From a checkpoint of a small transformer trained on Wikipedia.
Size: 22 layers, width 256, MLP 1024 squared ReLU, vocabulary 8192.
Architecture: LayerNorm before each block, learned positions, gated attention, a smear gate, capped logits.
Each number is 128 + 24 x the weight over its row's rms, rounded and kept within 0 to 255. Layers, rows and columns count from 0. Numbers have three digits each. The size before them is the row's rms in percent of the matrix's.

# up: layer 18 MLP up, 1024x256, rms 0.0954, rows 759-771, columns 0-255
# down: layer 18 MLP down (transposed), 1024x256, rms 0.0859, rows 759-770, columns 0-255
up759 102:130082134093160129177137118123097125117129136124147137102105123113122124137144119113116123115120151114163152137151147136134145113130132150139151138129074134150132123115118117147092158110086087179074201142095103133107152127112134166124100095168167133151155100190148106104117154109138145138134118145128117133104081122138111131131151134100111123135073137096091140116115117108101118139105133122199130161126118145130096128130110065119167135162090129122135131134084123145183138092141163144086114094107148124138101160082098102165123094101112114153135154106150149112093114158146145100104111142106106090095159112117155113142115104142141123107150135139156121123109073128118117098109130177132132164087113160163137178133124121177145136110143140128135112133127158146153152132156159
down759 098:176105111128069097090100159150093066144177130129154092075134128120135150132124115125076113141113135142131138142138111124148124186135119121148119158180126171134155115138147107133116116102079147100165141119093142126164140141113078121089134131169083125131099112131142103105142128119140113093119156169112153112102106120137090151159095127152126128136127163100128105134129143152123173115132107099120130123117155146131122141130103104093132136125123131127155078136127121158152150164179176120150144099141156133090097107124126153111157078160129138164165109105105158155123157150105070122160133143111156145108106124134135144091111087139110128127145098161174130125175161151163124126090107086141130120108119149132166112129108131151102147146160149160113104124154124122100127145128117
up760 100:119127121104143138187153142143137124118155159122110134129118111116110143149136129119144128143116129125116126161087127119144132120116103177178082156150104103179137130141143150106145153112106122088091107148136142098109124078119112094146139106114097116131125139103139095141128143140093142166127158124171133133105111145134105132144155124158117114111097133133096109150098133124144143132153131127142145110099135118116085108151119143132109127134128193144137121106153137143112114118122116159107103112136080036068118182079130170135101124101113129112145132114138168140111106152126104152138161097119140134123140131110147124164132120107142184095094136153149125148164146134089191149173123105115117159080088131107129149152172127132150154109150144094143063139141084185099143100125129
down760 098:157119136076058131142124146178099120132135152118116146121113110105117128119104087083102137116094135138158121184087092115149126127153120100099138155127160111172146180119150161125150075104141110132122118189150080119125129120078142161170089118136106124152155160110138138120123100111140097144141115155179108126111105127136111135180137142104169100111123125112117117146173140118123137145146116128119126115117169107124168150120185096127114102140103141097158134154129172144127110127108078142152145120157148152132132139118148143123149134094103129155126192149156135153093102140121115152109129123123127107109128142123077131121134130074107156076110130153106117133132132120143146094122149117156141124131118152135116130105172135141115163116080143137138091144102059160138125148152135
up761 109:173166113144151053108122097152131151118133107131098106120121156120148148122094135152107111104132126118127143121135125124096101126097157146141109132160132071146140121154162119123141119106138160151139177181116154144144124115115122144131133147165095129131113124134120177112113168134125098109137119137124155078120119155092085148050123150133113136125145152073101092102132119105139152103150130132130098139193102155148126116140143152091073140115121124118121143159143082151083120105106109154124128102167098092123123097124106119166120122169093126145157127104150070150128134117125123126116178155113097169133180114120137130121111088144132146125147118111144119154121130128149122161129158100193112144136116135087092140142122139146102109111117106082147099169139131142110107138172122
down761 113:135149124125109093126121115134147136149126122104172135126105150137154094163133132100126131104122165124129100111133150160145139125181130109154113116130131128137144131102127127105107154117156121099112156175118075133146125115104101151145094091130156148107121142116144123116122137111150113140051134123145100155149174103097134133100160084126144155164122126119081125145089130149145143145090149077118096108115123114124149156112114079112140110124129119114118175140152190154120137096143094117118128177134171150191139128134134155143163163149130133152107135137126131106121078116155115138147106116139123126082164129118078138125130099062090101121111116150133087142169123111142151116100096149174118116135110190154116120152122113198157130115164129133160092124122125120110133162086144
up762 089:115160144130102134138182135146166125128104134147146128134112131137104116098089131124116121147111127099131121128119150124114117129096145120112118160115119095140147111152102160102134129138099101125096135160154124103120141170146167134093146188136138118152142102117111082095124157129115139115142117130074107166143095118141091113125164125157118119070124120133115180173135119082113082107095124146131155148106164118133137130091098109131104096158138123174104080096127144122130077115136096134135133116187098093126113149119126150145120139125120086121078140066132162076146131121113128138139137129095163158149133137162144137173123104142125130103158068129141120136166113160111135126108147136138106102127119131156111100132092129148219143172112139102137083158125146155103156132134134
down762 092:200102140137133113130079165114145119115093105147101127084137097135125109143071147075124135135118108145095108131115117143146127111138116102145151143113145118123123132113122153142105110115108146146144081051158117101111156134137110150078118145133116090086122125124140126156117156131100136155155153110138144097122120141137143138097088094177159139121146117133130148177133106148124125137131195169126100103106131141145151083114109133126117096141121125136117163168123125141096110119139124117122149160154140111142136142140170113121162143200103080182121113114117148111149156166126110134155140156152070145135132118157139155149111147096151101158110160112116107158130178138133138165125110079138136139151131119142134091105099114104137124098127132062171150127136084133117117150124122
up763 108:167102134115107128140134135103137121168137117115138122131099127168085133121135105113109110203109118110092122144171111149140074123131160098123147133128111125143163129156142144160120149099186134101121141150180093122150145125101119115112120125141123073120135169116153150115110136149106113077122155114133121163097123143101127112125115147147106116132100110117124142081154131143073157093133148185134142104146085163140132150091132130133116129141120114127181097121105120130106120151124095091106159128155135060114143177152110104154147117136115089148133087122168151138148133149088163125137173143156149137159125127103138122153110092149167150184106108156143135159115119098110166144125140107118111159122164125114105101107118173077116169099133133098129087124129101127144116132139155
down763 105:134118107130110154089087149157112162130143114116135154143094075121132124159113138114110121141121112140106081138099132106164154178106125121071162104142125076056156095074114123154127119138132138132118165125154112117106134105128139131121053123120097150127141119159124118090138175120120132126139115088110156150183123123102160116099136106155140121109121150134156154094140120141145118068148163129082093125121136089141183092158123159103153135130136171141099145125127122121132136140135135142126126130143115132135146116161129144136110111124119150142116097138144081095165080107132142160098176113145106134144160094147139152138121118102147146136146133108172131138137155128177140132133092137128122161065116140131091113137132143170146083126132144157143106157142109102167174134132106
up764 104:130146123161132141154112141067102169120144099142152165119120109112116115156125132145121069120143141149113133149132119136112115124093100107161129105158103102118108141140142136120115143108190150145088187150148096121131150169113148131138126154102133112172087192117130135133130152116112100137106099108116096118134140103124164159145152140134101124118172145082133140086145134120090118146140142198127070132074136137120145129142126148085165095142106116098133117155166107149118137090158115116132141107134133125121147075145133066127111080148153140113105108126079133127146103113152119165140142108124149143133147139108110150099122123102120155153110123133100085119100162149091100142134103187082150156121148141120141125098118121128130145111159119130142086087078134104143101114114149
down764 107:077083158139109112116178176112148181134152148140112130142133112143137132138130132138108128133087131111128071123099114100124121100102092112125151100158127114139128103130127159126147128158124153125160098112092139175157156145121133131120143140105161133139091129142142127129165122142123126128104120090099091126157119112133113132154114152099083114121135124167136040121142123162078116127132097138104116129149124128128170121134132170125178108139122112106101076128136186168110125112131121126138092138169178144136111132144155130152132109140153154127127140121137127159086083135193136137128111126132118129145109141118139106116161095106174089131190120117121120116164172143106128123137152145127151162099160132108158105086121087143111092121128129108143058112134120114089101119152167
up765 103:130130148123128131123159167078086145128137143093122137089110152154130172129157084130128087155116099122102120131121127116157144095124109113099140143162111095138136141166142157140147147123173151110120152130148103142142120125093095120096122168109102119116087117142137131154137085117139123109084168106170138113160065120161074130146126146122104124129097176088125123127124153151104144138159141088108107132143133134118098142145166134163164070128127126180119148141117109133126128099158111112155187143136109110117127119136118117091148136088118134171126135097137128146132189167137141133097147114089114091165144147081105092104135124141153122141116111156101143122069135134152106119163084167094121141127114127114115152102066113097137102171134096134117127168141154113122114138139129
down765 103:081117143131118150082138107163136114114101099120178150114130075115098112153210123135113147139140112114133102129133117135134119121111120119124148146143108097120133110126149134162138164079081129149121141081142163138125115095136092130115072091141098120152130088122138093112097147117127140156144169135105121153141177112129130112115099116159117138147092105120136149143120158143127137098152097111104116128110095125146126102135155129145098149093114133157154136091160181142118131153113132059082140152163118091160133138121098183153116120160115121115200112159137102108123108127121156169123126134115149137149168107117137104116118186128124153131144127106112134130135141136135066137094169134143128122062104118087138149117129156141127161136176120157117126123154149129159121149153122
up766 109:129170141121123135104121118154150166164120133127122121139126140136087144122154158130145109133171144150105147121136106206107106093106135138144144082148041105120101121173140167149121121127116129124114131164100152096115161161099152162125120142149117106130165136136101148138173161073163139162128112119107130091093106125108120127137130123126120140118115150086161128103117119145117125118118142109135091099142121110113097145143137137132126161120066113128175119129085137112114093175101118142105125153134151128107139142115068103125151097115157121164112134121125125116156129153113116093148107158164155089130161140116137138084128124134099133183111118139137132090114155182106134135147116104105151159097165107112132122099071175160140139129111150148139119075133166135134152120113084
down766 108:132156114147100095106168155135117108083102111134091146119132142127094155156095086119086120141126096127105111094109086134135165128166131161138164135111131106176143123075142164162133122147138157144118115126119133087079129181129138141148118139112128135171143147125138150146142104091091134103140136137086115121135145138128117166123137109150115087105181081128090106121139143114119122156141141110093127092157089122084138120125095134135135113068139155123100126138074168111089120117152117102153126113104149125173138119148159151139129171091098152131145115113090115113128123128136147108144104109135123137106158151101121112134121087171115098154140097137134215147158127144144137109156105164162135092142110105140138149126134113181117136148132118140134114160150103100142126184127158
up767 087:125107072119139100090157122083166125088138098138136164148156128115075162161149154135118121100143176153134120153130144150126115066114122146138137135115121118148140162115133110142137139137108132127124134129122099074156121122137115137118169175108140086151133101112146120123130145146137154131092112119096108130110141119078148138130110099161152124125122159076147133146118124098107127112111170137147149085199145165119136111083154136121116116099141125147150109122107124136119104118151090140147119124162093140087145143161097169117117139128148116092095169106135128113144169120105176121112121120129104116123172120121109166122094150071141148127107124148184113165102158167139145093134100088098110186124107161168095133126149130149118105102149127130116081086146121136131155156115115
down767 065:139150138146141140172115133155107095167154145140142142129133115115151140134121121119189128137129116120095120130115115104112108108139155107137132113139132135143077092095142137094138197158147142117139122031121141137119150143124157141117136123137116137132115144125125119140159131143109109166113148093117139070108112147154137115081135157111224093094160073152187146094164133142148152180120121148122123143094127141134124116137102118155133138115117147120121106161097107099124141115107102128121135129076098115145100132085126124118138083168106137114172109155144093106122129138151091112138111132148094159147097111129113107142146166174087122171112146121122113115107095134131142134163131108145113138120148105130135091107127137145118142171114132164174166117100090113110096123125148
up768 098:155142132128129098112168082136136130137170081111153107160106124120112159138109166131119117167121132116106143137144110144122142067100108104135115124173053111140090148138130186143115118098165110167150122151117090144108121145103140127123133147088122088104124128133159128196165165145109123116109151109141098076117163105141107135126141101106119116159120142152126156120151115134070146141142180144161127124132114143139138122072142158163102091138166158138142094090113141159149125134150100152150118079128098102110140103142079114127111178120144138124100112107122099074140147141146101157148114149163116142114120131133152102127086115124123132117138090135153119101139133111138139140146135154152151152129147096125130110086094151132134152125111128116134058120120128132143131174125173
down768 097:128094167134121134161097132150090106078117161114118145112103144136139150147085116155030133112185140127134140108152122137094133148125064157140114126170142163120116112141130104083141123160115106129150122152099123140134128129125150142144125179128137128147135174125122111153146142114108120164132122161159105143142119086081118100117114113097150128114115120154123136151089140147140125157156161117129147081084147108116134128123127165124146122142095122132105089112099154119132128097138128150118125129095122149155110130186113144107150126135077096128153155143121171091115130126121155073089166142111104097115113139127132155098104140202157120122133165095100132159096096111113134136113154137189148147114118133163121141174144149131123088131111122100159103095110147131155134132141103
up769 090:136113128111077128111125152138099142118145145136159122123137108149145094129151147156153096095167096175141126132111098158119151153099116122056111127140114112120113117150106130146118164117182120100115114136133135137114145151084129147118111138177146117153130101135109146143073106081126087078143141143110163094160141140100120146097182162116123144129105123089129127145096133100119157092128138158099093130112134132129120136158199121099116115090110165120125158129072145092143097128135164118129179147166156124100157148129094125107114125126133137135132125121137163111129123162132082146140105121129116125147130125141137144117123088182119119144122099127140104099153142134133118155134173138128151125106153142075165102124154139206161117117120158112112098080107097088132101146098121
down769 087:161114088160152109201102138162144213148084114136129083125134146117131145092103126126105130158098118116117154148123065173101136173092107146096145107159087161173131118123099147143130135151106114103114140118128099147163130158176132134121110103103120090090142145181166161130117118138128126115114133125165117116126122168131160146134127139089206127123104131146102128140129141117142139132146153128144170142124143098108131140099103128110099115093137178153098092145151121138113130092111104119124147148118109151126131137148131118153110163110151128134112112148105114159148125112139120103109102129131105107133141124104138135166150103112123139107083141127133139110128126144124116120169094122139123139118164149121081153132113112151133169133135102142090126138108086120091163147050085
up770 112:120122098129089119092138065097140132137146120107109126146123144155116162121153143104126107145147173096092128139107129148133124170121140131145113105143113087136130138136140111138131153140182118156128106133136146109098125143084099159118109073130134123124129134116121153152129149146104115138082136126124115130125113141161106141076157108140098101120169153131114129135099106104132142105147138116150121138129097085151133107105133099132136109158097152122155118175091067126147158131114112124142156170125099158134139141213090162118165133144136093128149160129165147125127119100109140105127135082132073128135131163109168084138163153146097136121122188136136141088088120153115172088147136155158116133106147103100088117105105107108171128141106110162164115081143137106183145113113145
down770 107:112114129120198118086119128164184131090128118100143103130143137100112110090162159153136136122156129134126126116136151122145126145154167112107124165075134098124140122175112100099137056135155088126124099151165137132141126111110107116120131114163097121102113111155146136108115113124145166128118132130140120130121124131141158126127133137136086080112184100148172121144121109095148124117112119083104134114126147125111143117140144146117128085127129166140133129193120140124139147170173155134142125098150101178091099097126128158126056106146153134114126143125144171171098090120088115129090147181132133131196146098120120119107163143124156158127162124142148170098175140147126120088123109120145106130137111133129120112111133071105136121134122106094155156137137110150106123104096112
up771 094:141114129139123138176137119129094134154154124152121126169087123162094151087117072109131127080117150096118147138158125130126132140105179132107131150123143137135138123147112091174134085126144125142119141140105163114079094135128130124109105130141132094133131127134121113138096165121106122152107128113071139126118121147168117148129162139104097149118170132120160142119130115154128150138090150173160143131123123121115103113117129137096127149123121144104128126169154116149121093087106136095159134109102062127123149144110126137100122129127113109109122122123170129112140115158122163115198115138111109115085123115116115111149080131113194147118122122146157165158148144142094168067103146077135102143129151148125138087132190121154226176151166126104129144130131130121109132121165119